Weights of a small transformer language model.
Size: width 160, 10 heads of 32 (5 for keys and values), MLP 320 squared ReLU, vocabulary 1523.
Each number is 500 + 25 x the weight over its row's rms, rounded and kept within 0 to 999. Layers, rows and columns count from 0. Numbers have three digits each. The size before them is the row's rms in percent of the matrix's.

# layer 8 MLP down (transposed), 320x160, rms 0.053, rows 63-106, columns 0-159
090:546473518459481490463537572502548536525495493523481543492490492506506479496507490496507534526497483539524505479533531541541507524535477454535497517497475470529465496479499523542499526487517491523449510504487530539499530523519500481519520477471502467486493500519500457508545520498483488487500477476536509537499511507523501499483516454504480471526467516505536515475528526494531531490479544463476474506464444522532497508482488516498494471531493524507509526494457539514528508467510463
103:539505511531534526530500462474476525498517462470497476498485479496473485534501499476483483527512565466483498498550480499484470508460490461427537535462549466504496497494519514490472469527513470463539467477506503551520490508489507504526530508492522512510419484524482505493497494531489535538500509510486518483509493486535552486500534510503531515472522535493508460541512516507521518495513506467455537522494518520491528513512501501499531509511505493515460525532557505498511514476520498
104:510454477475530506498507496513526457482528482501506512494496529526522500541491491441496495521554470572536510492530523495500511471462502504481508503536518492527525515502515509519477519481541504510510505490518502514499465518490564492494533529500490513518520529507539460488525505530492486455498441530493502503492433475479460494457473497503478486498476449472492500537488522483543514500475506518467512530506470488490510480514554500517543524510480488536514528453512440507501485513470505
100:478498463511538552512498458496519508509508564467522441520540521477505494470555506461460490530499535462513491499538478508528467494498480510494554502493480465466535532494476512453535457512496518512499508549501515528488530506519480508510508473483510497500500513497532527505509530500502509491524477502503526476532503520528516503517537452520472506485493513515478471494500501551511454520502482487524474530449499514536546524486524481558491488506479550512484503513545491466503483524505515
101:479496476515471492488489527481556473521442504476464525532498493513450530532479511451495521469494481494485515495509514489508494510453503486490489485516485507490551546471529514507513466508537520503514558547523464475500497564540540535519515501527502507491516466504508523539466501505479514476507521496488538508482476487508504501494492490456529495543494501531485499514487493496516508489545496521485521489532479483496501556531486509436464492469523513470505488500470541509465549492501445
102:528451511515458470476492535511516490469480458486451494510527526553507504532513453491481512538535484498468478511505452501498471528486477532517501521510512467475485536524540508521516504516465516528486505495504476533504464546500478504509475500443519534522532471524489516500494546490459505473539485553500503459499524501546497532538504509519490481480488493554515495433532506523480512511548512502505473543509482494492532520529466517481491498506511490489488504538516516502472495456485497
105:494490544497511500484429516476507513505484484484460494495553521522509462505540528481535527513481485502479508456482482505503487506494546516499478527497505497553537512501480493488442526509491497525539519482499503515508516507435508531503513500476459492544494538580502459562505513529547504537492493524483522546502531467526517517477470468505500503492508514478492513459507520492474549487511466510466516539494513492454475508472511489530519512502497532476529524501484510497492471499532508
099:473497476477533510521457434538478502489523492499478513495535505503474518496484535517477495480507520441529469477508472475465490469503494482574496513462526507532489524508460493523483536544465509484520512520524522548464463511535489469529549516500506486524515542540484483519470482531516488525485520461496550482479490508480498515498510544491467496476486487513467454468497542507518537522496515499524498482519497523505481500507493471521562510524520473476484489481506469510506544490518480
082:501508493475453491464490464491507522496486509525489499466469502465541523531537476528462534554540506582502503488501504480487514456525532508502496532498469523539542546484509547508457493514525517492520486514486490484503507448530479515465462521528533495498497512483522527520492490512506540489492475493515482486499520463503518513496475518523547521510563522506522504506516458480519509493571518480527516478489524544518483500545496478528519527511498527524473508524466506524489470502506506
102:501472520476467492470468516528488515553490530492462499495493526540480504435494533528522492519537508482498471472537488516488503523505495483496501536535532528438509489510515504525536490489490475525519550497501506488495538464461522507495502476521483506481494467518488471522526501523423517464473506490504529513479507514497537494512490482478496519550483516467514522519455515492468494478480498479478510509516522462524464501492507453487502514481563472471502467504522517555513480479523436
101:533523446472493519497480521484499482509491456457501497521484529505540507498489458499495503479470491516470466493495490473453529525506507485491434514491549518474501491487517471508505484498540503517455509503502534547478589504507522520492457504504526537516520506500496507540564466464517507471501499492475475496511511553506486560493501473493527512452510508511483482477488486472504504503532526511534491480491495487535498468512543497519536509523539468531502537470494481495506511545487529
102:525521514494484496542516498533492547502484525517480518472488569525571482497514488477526538456491530499515519498495488497491437497483505555516514513466468491508479487537476490511495503523491489541513501515499493491447511553464519510507506449540519525538506549495523475507514466519504526523505536537520478497465491541528543500522516451477524506488493510510561490468498522483531489504521488508508485531526495483507521471498484493501517493494512507550486513515519462480436475500490502
098:515487474516497472490486489459497490539503541507523457482531432512472502464444517503479538533488551506544500503487492508483482530487485560473509421510520511514509493490512481528458475486534499505491499501511483510479542490477527493448525472509485482506504494483485478489501501538548528509499483478531526483536514543504492513513469491486465529505511496516508500511508506499497469554532540521488516507503514495512520439473468547540492480527513493458462536471506543496495510510500513
095:497512508499498484505508551475475521520510479489480477534467516483515472506508484473499502536527513536498491525483550527481479546513504505541520484481523493513472507474507506499484559496519494504515486452501527519454497519475476531454512470475515469500459511524550534545483476569528544509497524540487523476509525446492514522498519487492503496436474496468521508450461537516485528469483480486515476476478521487470487482520475503482547476483491532498497526499485482475536518463505471
099:507490518508492494491500498506558501490517504538552522508516532496517478486496522484534477534477534502504509494473498445494499476485507501549502476476517487523490478507454509492490508503545485469509450485462501507511504550529503519483481534504520507495511470562496472464498444506506419477461473526504505516503518497465512479492519464511519470543481500501518515520493484501468491491513483496470504474462481475486521453500509507555544562467519452480524499499490494531482451514530527
090:500500526461541497548491526513543506501496495522522464461497515545552532515500497486525508518509510557491511487469517469523500471554511477491505509536547479526454473479513493550501534550532474503519525512482470499505497596517544515450458502459500486495542497483511496493537506481510462475504491552501503526506505517504496495528515487486509504521538502481493477492483516490522443505495524505487470539497522484472503497492467527501539493512542519496515491481508493488471479477493519
098:485514487512507516521527524538532520486485520505517514481516481495505502494514512518481505522472507488553495531537508485523449479501510506490456441513506493496499468488508457526547483498536476486466476496502472511480482531482466523490525503509498479503483501518519477516503444512524482464466509448543530487483538454515458455494455435492475499508508524533503481562524471472508479525486500497531545494502470482525484487459475454488452516502486500478480496468493528487533478483545523
110:484518524438506512504557459546473530527519487479472504527540534506517484488507505537502491490508525513485493520492480483518526520536509554508462489523513488506507529470521506491520550473531546493506485483468533498455496494476500510524501548490501492534519498483501487550499524479478514447524461457494494527481489508488515511500563483484495457495481472498522523492517479487514527518469494489470492508562471484510479492450560515489497507484510538507477444464513482468471516499477516
089:481487515515510490531534495467515530534471488509487462487481528502522492475532493499521519489472469471499493493501498537489504494481530518497533503463573452512515500487511489490528500514482480526466500504507485535480473491546474476556469490454524512444485573490484505472478439473486492524536504494512526510495495495515550520527511528495467499496496535516506476512462471500473503491491491464470483553494552481512483528538486489486487519498466469524494472564514532505474511505461514
101:544506529511509516518491544522477500488571479507503499497498505477520453530476497547478524501485473503500509547486511500490504501531556518494469494523477489470454458502514547429492498510504473496443472503510510515481532544458508515511515510475490483513520488465529498485503474491488560482523451487495556535503498518465529509455525500494488502479492484496536527524445514508538535532438472499483475511523524523521496517526505494494497471512490526530507495476472487508517491497516492
092:484513488482523513500504459524464496487501518508516544525459535461523465523455469518479453554464508548486481515499524522443483491514511525530481520481491510519504486498481514498517465508493510491501488511574530514563520456565488483511504477485511515467515447489445516503510540502483453517514513485506498526477470475488474489486477513497525535482463532501500495505485522501496524494520508478483495474509524528477518561482528495525502468516487467537509481537478489494519504536480480
098:483475547502485496488504473553527527543533469452504510531479529542506492507488497485493531488547493498488519483529492505493491488501476512524505524537480572500500413519526464467506501474515489522452508479487493460482488490553539486522522488483499482487500551480502486466493519513493500456513525525506463487488501495506520558471496491500498505534510493477461509437505528513484524519472511531502480502473527487520510488461445457502478490517487495483511519503550527477526506506481511
103:491537503488485496547512460507500507492550516505538506476508519463505506501467491516497511479473519479495513510499536529526439487541507548518537452515461466533524504497505493495507539517518528507468522467490522513522502518501495484502513516532477504481504547445477470540479501496479497470443473539434509460470496519469504526474460490512494489470518471467523508518518519510491504516461464480513483500502466501472502483468465553487529504527505523512494490536548483468510477512461465
109:521536522490523470494517484493499473500439508542513485495523473502504490476465512533470524503534504433511498489527467477504503506493459524483518529492560481467514507491525512486511507471486476530490519497518448447538493533511517490481509538481521493448467499494505493482508483524527509476516481530546501529518484458524478539521472483468496453518514472529523483506531507547521492502473499513475498490494497513420472491508469500502458564512451487504522475506495527490495516521480478
101:546510516539534508523488477489540522467503499492502487507495504513447487500518446508499500484458513487512539492529536490499508517489490531525527530497547494494527529532499479508518506529507477493516511437450510547527488489469475548507520490479506530489552475501473521475498543471528488499512536499486504519536537501466495509509495468521488516516468516546526497522492534476506562480523489471489497535491488538496510513452510549505531531437505509495535496453481505470485502509536527
093:454501500469487553454502503485518467486519517510483514503512560500474488468510469508474506499512511573464529504491515493510488459581475478498490468521527521488523555467483530487485505509461501469490543513524499508495478569496499525471505471527515510493491474462505492493501466477490466460500501513506475515500460517483539508470497521474494461500462485466488493483494518523504505475483512499532514494529474465486489471469534523546455482520519491503507505463540541497507495524463497
103:513505482503488507474508519472509512537452493539531517516492505534510501517487458463500487495530485452522514472513521498516493497499480482507547510492471525492503489514480491514505498537510538478494498485497499495517489523487504530487508410462508507463492511483479508487471514536529499488514428521554498519503505501527525506448523491463520555494499463470461489471528519506491533526439495529501526462479483486506517447522526522528491542485485446540466494493506508488473518456514536
097:511467482491492523486498474498526514527501537519491516545514503483494551433492494514520455501499523492500493483521491534476508451440493492503475521529466491507503542536531474535483487492497478483541522561505583487483502512503478497511508474517466501513512458498476541518496482465478517509465524501446500490505469569505519446464471508463478512494521533471486470466446483496518469485504495497532496517482512504490488489448491484513486516515517529491496488475512500459481511500484509
103:536525513481488521479507579520469477515498467483512471494514523467499502527519489513514522520475495478472498505505537506516545523498503460503523485508547524460482531491504553503501460518527522501466498520532488510529512472475492497525521494510534508487458497496500505506535535503522495509527518510551530501498511530489480449536509521481494524555548554459487486491492503517456499514523523539501494517490500468495507494489515515508466548473512495499469491457552485555486569527516497
102:514492475483458493518503506504503496491552486492578508498530497515509480495485516449462490489472487522503444508508559529540480490508461501524518487491440471490495513506530486535496497547537513511459515466462461501456517520487522499551490488511476473470502483519480489469480510515519487495543516515477480544500471449463510506472495493491508527501502553508494510482506549487464481529484546470475495505542506547469496519500499530528543482522502480514487475530511508476516499475519498
092:498462479523489548524532484529465484451525454509516500491500538491501535520517507495470525479454526510498473522501459495517524517474496511490535539550513510483505538463504532493467479478540518494490540486542507549497515485533524512522505492460526513512520537513474514462506494492502509507471492499473525481530512519465524538524467473486482474512498513469531537486478529512471519568486504439501496500483464488514509512535532439486562496500503496494484531489486488462508521487485497
104:509479509496445475492479514471471494517522520530480484552514457503475520497469502471496499460488447469516515516490478506542494501530508448460514519482535446486487547485514500572515490513498513516469515482521493523494495519429477514531526495533488522562497522475515510468506479463494542526493495490550486488510508540516492521506506465487497538492483497531475491534518476455515514479508485466472493472515513500498537500523497525516484517483534509477536503542463521485472519502464510
091:469512522495510512473486511488475497488506519471486494515487535506517442488504491460509513531532527494495556492474505503484520498467542490458538489485522481505497505516486493506490489486500479509521504474527500523457530551466512524537491534487507522553473476471530466476494497468505461542470522561488543441468506525501467466495473494541497500511482527532523555502460513489521464480497493488533546517506505496477483501510493519513444543512481491487505504474466550530527505520461475
106:492511523512487476499512519490473466479529519497468477499474500526483452495475511441496521508510490437508548486507479486498509479488509538489530533555485470489500506471502469484482474510503480482477509465472505488472507481479494508479499510493488449529545474502490510498501573530493507527514469544487554528476563486508512512504509518470490545509479472498505497419505509475544507551528483516509517473502488499481509504490483495523488543462494499462536518511473495508436493478499469
103:537455490499492452501484512493515477517466489525495484495519498503448510503499495447466520506508509479486476507469513490516528497506498500478543473509525522501481482471521514537490528491497481540480481527487448494528478579510500491479506524493545485496496515552448500511514487499516518506538491518505480517485525501572444497508495472548518512508533512499478517470511461482511572460527519466499554473460507527506510502476490505488523500505515488477502501478509479511468433481471518
106:481493484499482478484503493499517534503487490523505550496497549484503523522472504506508522471477507503493539474505505558472488546506487499532521527473516482532533556548532496530490517492497465514458514495489511520510464486491514531444495495491489528503525477508493439498538530504497555486521436437511491513529542475492550553509544470510498525515530511489482508447472533510539520523511519511508497511466519531521509512489522534508519443480507507480529483514515497521482510499490489
105:464496525498483471492492459561493497506471520505513455501495513488456539479504501479458456500490476502516475488484520468478515472499525513493499489497526507482444506512518497511487447500541536497520491510520438556518485514489537489513444548488453460539491503488474544490488505503509484485484507459523558530541478469524532510459497505498497476473500497522523502545458536520493528490484528505498477491467474500513480497527499522518484560505506513535497520489486488499547532518516508
098:483530465458503519501478548488504480466517487540500529455512487463448524501476529496515484551481503500497501532544571474476518494513518491494478510480487468489493509532495519516488501480449496494537510487509510489502476471515500469501486539477445479520480533507451469527519480515489462534471528485495525521513485497486470507468485514528506521482533550477546534518489487439488508485477499484517533505464510532537475488453504489525544485467536474507529509488498482504497483522537481
096:509546495505525528505455499540527496534496494547472474518503478494505462469494541535525519503563478519511483491500463511547493531483505513482469504494513505492506485496493519526509479487521491496493495477553450474514476619506486505483489529521528508510501519508526516478505545519523478475460525544507464514510517437509501497491521479493497481497456485478456519509535510518531500510493473515470491495496514512454513513540490525458502481462524519506478500515499526508479501528525474
100:486497483461502479510482489477477534524499508470506502449512484496499456535523494528494493513516524495500492484462556477533494495510503511493486490454500469496510508502517466509521493510466475485492499495493479512459529465509508499455489508491525473483535562530504493553543482540463517504551492537496547469487533452521521464484499480515509523534448469520504505494493518539446479501508478489522516467502496512557517472535523489480440513480561464503465490487492537509492495516486499
102:531512519477513494460516440502451501441469507523494474482495497510501493503470505539549488514522470490512486480486489509505494448485481514517468517495547491469516534505544520521490516518491489460526477494464514507502501480493534503516514493560497510472501481476494488532479520488518463475510540516491470521444483494462484502529513521494509565508517521523519497510511567525496491515510534509508487473473540525499519479499542499539492526551536490494547516492436510482485542473512481
100:476529480489473491497516463488509490491480487472546511519436534518494462503505510503495508460493513467499492464462480484470515504504490497507511504499494454505537493514501525498531562501521529590494490520507490518503486474502529519515524463495513499470506469489464470500496491538486473525495493471538537469449493482467526491492557432514498487487456480532479475526489529515509504495550499520467492532486484483482488502513543515499478497542553526488537498510459461499529487498512503
095:498491475458539533523508538508488464520476521524510455518504534460481487484492490502519512550483464520498483496505485490531515509482482512483499506502500459505509512475514478453498479500524501478501500449503475510454468471538507470500543443457497511491503464528457512515517458460487480483460481533502476462486472490513509553511491485486482491504495508501466503493470487484556479514534525461513507467498496522491520452514504501503457522528555514541473520498475474457559486477526524
106:497472487489476545490510488494512503533480529515484535465552504472504455515501492509509488470544503479496458483498462515519501473488462536517475531533476501552500489515480467467525513495574478493472541508470498548495492508515486510453482467488495519538482486485536501476510473502477517480505501491463459486505507511527489473510505518534505426501483490457565532510487504515527576514529529529537481506501497479510494526496512479491501482496510460526523537517484508531524496502496479
# layer 8 MLP up, 320x160, rms 0.112, rows 64-107, columns 0-159
101:484496501480488502524525511527477495462489521513438518445509475449486467496492502509533516474529503471502510530536476500520463498543488509472485487458545508505540482483492499487479455495502441489509515468473481531500554495504495526478529478462536463480493463439450543459536495508482504541504518517515506470522509452510493472514473462529497520466474487528522496517479532487505494471480502522499477452519478508456509470507494513518503486487497469484517497470513460520493527491499467
101:490474491525479480469492516504502482493519495519473493547476512497485475466490508550514495462527480552482453519496545478542488458522500519551532535500508490490494521526498487468503509468529512497501543511510542494520463503483499536525468461463479530538458506484488534512495483510496548524520558519451471515527525491469533507495517541476519568514508450511482519508501489508541501477483544465498453515500485487515514513490504475458536490520513515491534495490482471491503498534511518
105:530499521495455530483466503448494515496506494481482457517451487531489493506486541531497508510485481511500484523508478500529534478522526457488500467512489518489495503519476513498463503490518464483485495435483484503548464470474536482437529538485459484458579534508521496474436476520531493541476484500498496546515524523515494469494510509488499536495508504499495530497498506477498512510470538506488527550558476496491487521493495488516470529500531468463519515497489518520551507508503506
101:474496485524510519505500484509457485503479523511461470465519508475536486507494526529513472539492534502559486492496521506542453534494504517524459486514491528547490505526497454499480515437489493486492460487508505557520513458522512486490460482488484536503515495470461492495488530528557517487467501486485489519499468487475522506492482502466506477530441472488520476513516530496496498500421513470478519507508503476506503539543485474442480475489497473500518497513502497561480525478500471
099:493490535493489476483505475476493460505485494523512530458483515505493538500470502465489499533491490485530501506531499546492511516502480483535494496465497495558530505509501525504513480462447479528473509500521546468479560502518521503499512537497533508489499539494529489547473514518509514511474496471484504450505510519479441484486532507498492509537456452523497526538501419494522513479472490550505485489476474507487465517465495498540489508515507498457523505511504506510467523497539422
105:511513489500516513514465491513495520481489516495510508494445503485449481462491505418467506491486528461544512532506513477511523505529485467436529499518521545498504492522556506475533528529525454484508495497522488457504541486495510511466483515468532520499517528482471491491519496478522521498514508469543534504483547471490504470500502534485468532506490504477465523547516499483517495534482532487519487480467458531516456517455526477508518493477534466518472494522503501478496526442499476
096:475518477570495488513538494469486499459525514538483491506418499465525502504492490469496499519519455510561477472503555493454508489484509472484517477529479498460506487484505521498529483462531565476434496490510502521492554513470526473517465527478493480528510503519507469513505479512477523491476512500485491496514478479471482496509512464520498527533522449453482505546520516471514496474465524455525539483485493493479490494491497483494535470486505505509502483478513488514496463522513474
088:501469477537488516514543517539503526495489510486527438473512546444501547466513477513489478536547495521535546527477506463462482474527486498490529510519501507534497516520492499520495476460526502515496499463490496517498474506575532478473485503537525527473545533465543533495481550489502500502509437517523504528494515509488513473522495526494486491506499558507506473520470519524510500505507481515522495472496459520501495502510492474499475483487475527526473536451453512515495511515527522
103:505490476503503478506498505528512486448462537526471500418466467510493510469477528499503515486488467504465525536492486525522489492505534471521519504512492468518500492485445462483449531490474510455504466485486518480502443481516490491500525520469505499520514487532498515465490469533484529501498468462459518510532505514503512482507508498540492488494537531481488521541533499486499475481533488517468562498491500492468493471478473539493486548484518505489505506480548520487488496453496577
097:503482533567511491491491472450484484461493501496487517483531520521464478483488568564513506477483485498530488495522528519478479478568486515515499509482466498495468492482485516493510500480514511494497486522522535460496466495519493495507506511481504498480545488501523476464532473433489479554515522511486506481522451476504506461507529481480516517529528540517456487523511498452519472482500466499470523507540554493466495503497508477532452521513470537504523477478544479486498498494477525
098:505496519533490482518488531480507472513479507527492456504520470538461520518448528523477531524458477518477496530477516527487526495533500504457528476492491512545497517500468499511480478501485514483518508517501489494518506522514509527550489501454520500548496495475470501504414522485536532502474474532433490544527526519467494511482502501490515518505523477488514521492504462485497491467467459505485529484518508537505503523485444494496469523499567518492509539450473521503477487523467538
097:492496502469475458498494485500526516466495492444467544489503524438510519505477505531513557488505511482465506474497455521524512503495470477501503521472483503480468523496459526446550504502506501447478489539498503458462426506497464470551514510496470523500488465490470465502510483490494481503509499515513468500473508556463489452513513510534504516523538512513505503495526499491499514451503479483507460516515503528540492495490525496499522519510474511551491505516499488517428524477485484
091:502499531484525501481515465485490458491545489486493458465534560486478531526535490530529495504515539516478498504503516523461490484499523503511489502508483478470492538535489523500492501493504512500456535446469467454499534501526487526529486495476533474500519475469502482544491493470486500518519563502535521522546493506505504499510527472521520470520519475514457533532462537467498491516469500505524447539479457509518496503473512534535458515507515474530499547489493509497478446532494476
103:458523496495491503552484507518493490477525457547504498530516440524479458508459509466500511450482481481484514481475450520482491483522478461489493497499495484586479517463494504505525533484511533494536513506497511531517506498532528509531502479537518490485485524488482523504501479467480513497533490462479448545483501494508512503500529493481489512481512511487478523494477518485509524530444484478512469476540502493474490490529486525527537496524515445505492518527526423527466520524531480
090:479533412513489536505514540459478519529495481491521493504463489447499542485476520513500541477534512534479486503505523514494522504480501440476499461501478488521526487510497521527486510510474495487474526509491495486493511507499501479504518504517542496463549473510482461511504454550482540536480502496517491500479488524505496511436528470490554505536492496527513520525519492536462512516504482544532530578524499507550500510523496510491498526510508510456517506456484519522481497496510487
100:462483503528491473485497488494471504502470502501424514510534514496484507455472456497493519475558495504501519513497491495461564507463499501455533473505525527463496470529519533502480497495487521471508544483437511515495488476483500494471478465513477524498506478519485490504488491529512513479529463519509462502501505488488548502489487517506517498496535490539544484484517502501538504501466519515488500521525561465485521534496496507536588497489535497516540481524526511513483452529466479
110:547520495451525465515509551519536488475511523483525504484490476519492504558496500478514474488514457510538469498505456550492471506499512479520518526520463489475511463465501526501501531525492514501511489514513479496512524465500473492541517480520522515525495510483514501519488510531506523506520475504489449491498425499475524470520512524507479491487469520462563569492540448477502521471518500531533492532521511484457479490530506484493494464499495465517465562485479494481489462503506509
094:496485512493500551556491485490486508509474485450476513517498519485511444526529520457557490465464490513477500461475515497526542484491493459512512516496517538495476515502523464453511485503509504459497506464459503521482536495524493517494510514516516468492477498510484425518512512502469492507494496552509525511462487510509480523483508486449472578468492492520461472493450507510489456528519447510501468524470488501457501500509508484527504509508515471494490494505508524540450468486507511
097:510497480513502509507494503534492526504491531508470455435487494490532464474528512518460464536513499479447491458491491477445521500537486489505480502474493516484567535495469497552483463502473521505505474508507491480498467509508483499458466502522536523449533508495526477514520481534501489458513507476496517456514511487553524451512505541514498516510485505498447520509496506533494506478523449481489535497494514490499535476510480503494492519530563480489521498456525517496494509529550466
099:570500494508478487503481490500477530476503514497534492531515499488515494473490489510500473511529504512490520498554487499494497487486512518479480471524463501534499507483486523531439503528513494476507528487517500501490469492479542513436504483511510481498492498516521514519474499503531539543432503522500507539478506479525516489436474567470515552472461483452526494481509474497487472495487509493500501468506519512489491509463562526498564536534517497484537533499549508483513520474531463
103:509531505502466553526512542507449503506465497488529539532521510451506466504485524495446449494504501478506537527503532520522462523496521509468520475515473486538499545503524514496514476563491493445506484525497484504493504507490545476536503516529503511469517512525461474444440483525526471488469495458490538493494498530483474511474518556486493536497486519490510490509491477544481469512474518531516488537472511491486532481519521479494508518480530478508488501458514465504524484488471484
100:512503483533507524453452495500510530502506548513489442487458489504478507504441571518519541466519528479473472515454510494543473516529505543502512492535511510498509498500513520503527491477508486495495520533507516520548488463474528454520520479509512479518522490504487495464504512510532481554522485494483477474488530543489463503500531512530485513545499490477500504477486508493473491522518503455480480522495518551485440464493471448535512465537501502487475526500500525456495483481484511
111:550530504515500530487555550544467463519519452520548505491453516542509530513514484529482543497539479502544538508511444504567498481496509538510524495500517495484496519508465513484521502509509484476521492566499470500517473508516519456474510488468539485487485551462484477482480520490514532478456484485485489514519529509471463471522527478471475494511506475517521498505499528476472489495516520516514497491471488513467504484507533488509485530524505505498499507556516480466479489550519506
105:536501472549528497530553481491526502543537508518550458542526507510510523472458474529506543509482542485499455495509509498441480498499562488497504485481500468513475514515528469526512475502476483477538503513479503548538501464488492513506520514472523501481448493481497512458467495491514493492543517541491501485513497539502478524524493510494509464465481511520474493519505491476486512486503519539490488546531515482484503515490544555508521489528466521536532516527535533481525522541515504
092:524515532514510497513524452510481509530502523528555461507502493475516547468461525535510546518512514485530508489532505499472487505498469506482503520531451522529479466498504512459467516501468506508515466482439485525449477514498478512489441522477505444473486531465482541462516470513463464555515547495482495483509481500481495479523520483495484468495520480518471497512457510485462501490504510494494498515492550477530513489517528528500542497523467491464518537523477478508514496484479463
110:501522445504526519479526532460455496541501533514496552531488473508520548486537518485453502509476505472511470510524443510505495484479545485476531494500499473472507454488523510514508491492528466500532492527504505537499549493525484536459486465537502500496500494505448487515517505531558498503474490543483465517527488514539521467502480506520473457521512525543490502511495466443487519528465508514491506522490489525522465525514470485522477536488467511503488540517518477476531521522481490
094:534481502484472483576491498489508495514499463459462510447492499492502519526501497509472503457535505519500516497495442522555518544492489529516532493487533549521483558482533503476507482503486520489492522480499497548482524509557488507472482487486461507466511565481471519501504524499496529486520500502513492506491538493548499492437479456506495486520494463496478508497548530504505512514495444486496495492562478501472485477497502463497527465462531506484479490509488466508493485485520513
101:498484527489505520492493533507481512468537444532479518485501519502480507483526555523477527501494548503472460542478496485491538554475494508515488491511524462519465496548499513519500523554478519542507510528508499540515523507508543550509488453554497490531499478478514477513481472547500517485501547501488489484498479540490502469523533477474472534491495483492474472488507515505491524478527519477470513509496449491501451526484501517531493543486508477504455506475551480502465542491536514
103:504532503496488499532519509502479486494498445493529493486522537526511485489480507517503508493517464512504497524497513499541504525516475550491447478518496502507487506503516519444434497454474497464519484444473505524467497480498496514495496511450493507485484526497485512496455524495481523531495556531467522458503466472465494496442520508482468519503475536499511467463523472485512537480446505516535513496514519511456514559513498500462506511455544506495496493499479485513497475479563458
092:519517502461522474494488529479531510506523520499487447501493524507535497518532484476512486486514457496496509465504464497462518479490455512516505500459450548491471503486479456496492535523487472487503464552525493463542494469463481482497445522550478483488510483512487466521454489493483494528528508491500460473492505485495478465442556505524481488511518469527482504515508509493486463489511509509490492478536556492462494514508483551509488537478526544534503533513510480490477518506556479
101:472495503460508492483509508487447532498507532531472496468522492501472512487481527494494458485485491504487479508497501538500509489475533461466538516518486473497480473442501491498508488447502489484456487505518474502531519498495463478466472516471528475505550519473507505540471479520534530527503496568497483494527489458479481503532474528531466487500535484484501503478490552543496478490521460527475493535503451441485537494480491525509505524479537535497491504495488488489536444535514456
091:502494479524499526495507490488494533508480490528501507515509479501467522496511494537459492513510515479487454482501509442494502488540480547512507461537500502510456502528492484509524502459475517525529456524495516493547453517512490490502510413484538505492485552504476519514486502535513494480530461472523476484489509500457482493553552502514458518489519487484550458518513492476517508485531531491495497505485560494509556464504526473503487485486517528516481559546507490492529499466520505
101:520480522554484504490493540491476476444511499509479488495481533516491524508508489537516496513508491462503494529517507479490527501488511482551515453505470489465513497508488499472507466494514514491502460494509526494494486481537528505494496535473497477483466462493503564479530495467511533457547546537495523482500483506538459482481494466466487446440523475491507478506489513493480421483494484453518507528455489460433500486475471516497508537495490487479453490480507513531489504495500486
101:516506518503547468489499466500476486457529492490484491518493479529558498500508539492490496499547493432496455494473477505455488517499513513531514519493512498524483470500471479476516520491514508476522482500504451530509520470499528445509549511497516531450468514468486491463488474529474507506469469467457518515503516473479507493463515486468494469472525506503485506491533525521493487524430470521541510471507462455524520498554453466498493517459518488515494520516505499459532516510473501
110:528480515529515452491480507537511512537512502519483504476473498550475490493524515502497560483545511493473484520503475503531479525506518528499504460542513513425538502484472468489490510503528520467482528442471514513497526427512469471528507439488518523510523490464475511497505491492476492481502506479515497527502516518507519482500524525497489541506490516484495524467472504541508489511496496460530496511532511476541521528533522460479497474528547441506496506509469472446481498471524518
105:458516513487499465488485511506493511442524478487509539514528508535521522456512474506494534428480474508460484481499484528461520530498467470496529515533505525496529520460500505482497517517488470507474471516514517492504455495506495538497506514559463478505486506449527466548477527524540480493497518476544472542470523490527569529472513491460488516451490470522481480513481486486502492509517493458507491480478479473500513512509496523522499510530449492459493503517461495488487522461489507
101:510490501526506487483507511510497510543521502487506504485528467526507512470520564548479518491499469492493497545492503490507508486482512525537533474523498526485498448480455524489475469520484472502514478460517499489478559513552463489505499518523529504500519475480519499539494510505472536502489512490475552477481493522491542536545477522525478467515508520545451501514503511489494510504485488510503469492481527527486504503526561457466481504474546544454461488447440502509499472477497468
090:517495496516463492542537500474540480469464500469501522466481546509500557474482470483524510524529486473478521497502532473452533477498503462504484471492508457494555559510512474534513479472536464475519515546522541519494539501503531522495470454507489468483496481492530508502522517532498545473510485506569507467506505496516455526482481504501493475491523483528509508489507527500483488483526464511496463526480512473531523478467481488496473500546515509514489494487491469526497511438511524
096:487526515499470498531498521496486524506519520504522531466542515506510522514541514509514539488476465508559496471485477487525492490525535570463473471485545455512442470480501498525518470462502497496468512537475514495498504456453499504527477490469487472562494536479479514474488514486531516471518527466527513493488505525490495486537500544500541537520489508502474483505500482529480523531488504482453499523525517492487451488490495509488477479472502559557534480490489530486497503535497485
104:504549513471512474502468515517527512504465533514510498504500499448498500445516517466537505463483472498491485533487453462478515474460514512509515448538470505494482488527500451498430506506481510509511512470545516478542457471475510492524484499503491506527510495511527519485452530508518498504468519492460500506507509551527493489496494509497509466442534483543512499494510498473486488504497519456476543501491502435520466484469529447568484488499504489493516496537487477498513485478493499
097:529525484508488517562504502461500515525519491525528500491534495452492484521487516523547491511495503509478482531541528489532502533475537532509517522490506499521453479495510521510470501539499489507487504476513471470488478473521514453435515484465497466462493505493548519533506528511583470469478444498505537485541470520481507518506495496475513508489492501519485542482550536494533494508444528510535490454458491506516520496491511508503522506510480485507525481451502472492484502498541521
098:446496500498536491528478486470530501512513501482551525491501517508549473509490538490517500528510525499507491525520503474497495535491484485443518450503520531504497524502494493500495502518462499471504514491459514515515517511519461526536471494522462505529515505440464483453509508468486513519517517515486489485481483521468529535502466454463503459478555492536471525511493509540494571447511517513486521514473516493482502520495500459476509476517526489533516494510496451511489466530486424
106:478503426472526548475478459481449510485498481534480504511471515517541523477496519493495504527486511499470515547530471507478511486548539504468532496477501524542514472492495481508501538502528467528498541505495525487466454474489524538526543517482501528497528514466495493509485485529558503467512459517496514476519532519470486538545495470504498519483523518501514520505438499517505487522477486549435501524519505484530511487495467494508473514468510513530484518496499507453481514532500505
104:508505524534522520472485456520480509522488480511479462509496505489478490482485469479495530459530489511488481508456456528483503550496538475478476497489513486507451560456498491510503514475422446524516481474489512528513490470494497473480512519528479531487460509458520492485475440549489502519459496526481500527505510467478521475493450516472493513490496485465475522499535477563516462496491495488518500459487476470477509532532512498515524508475495492547492528515544501481508514528494494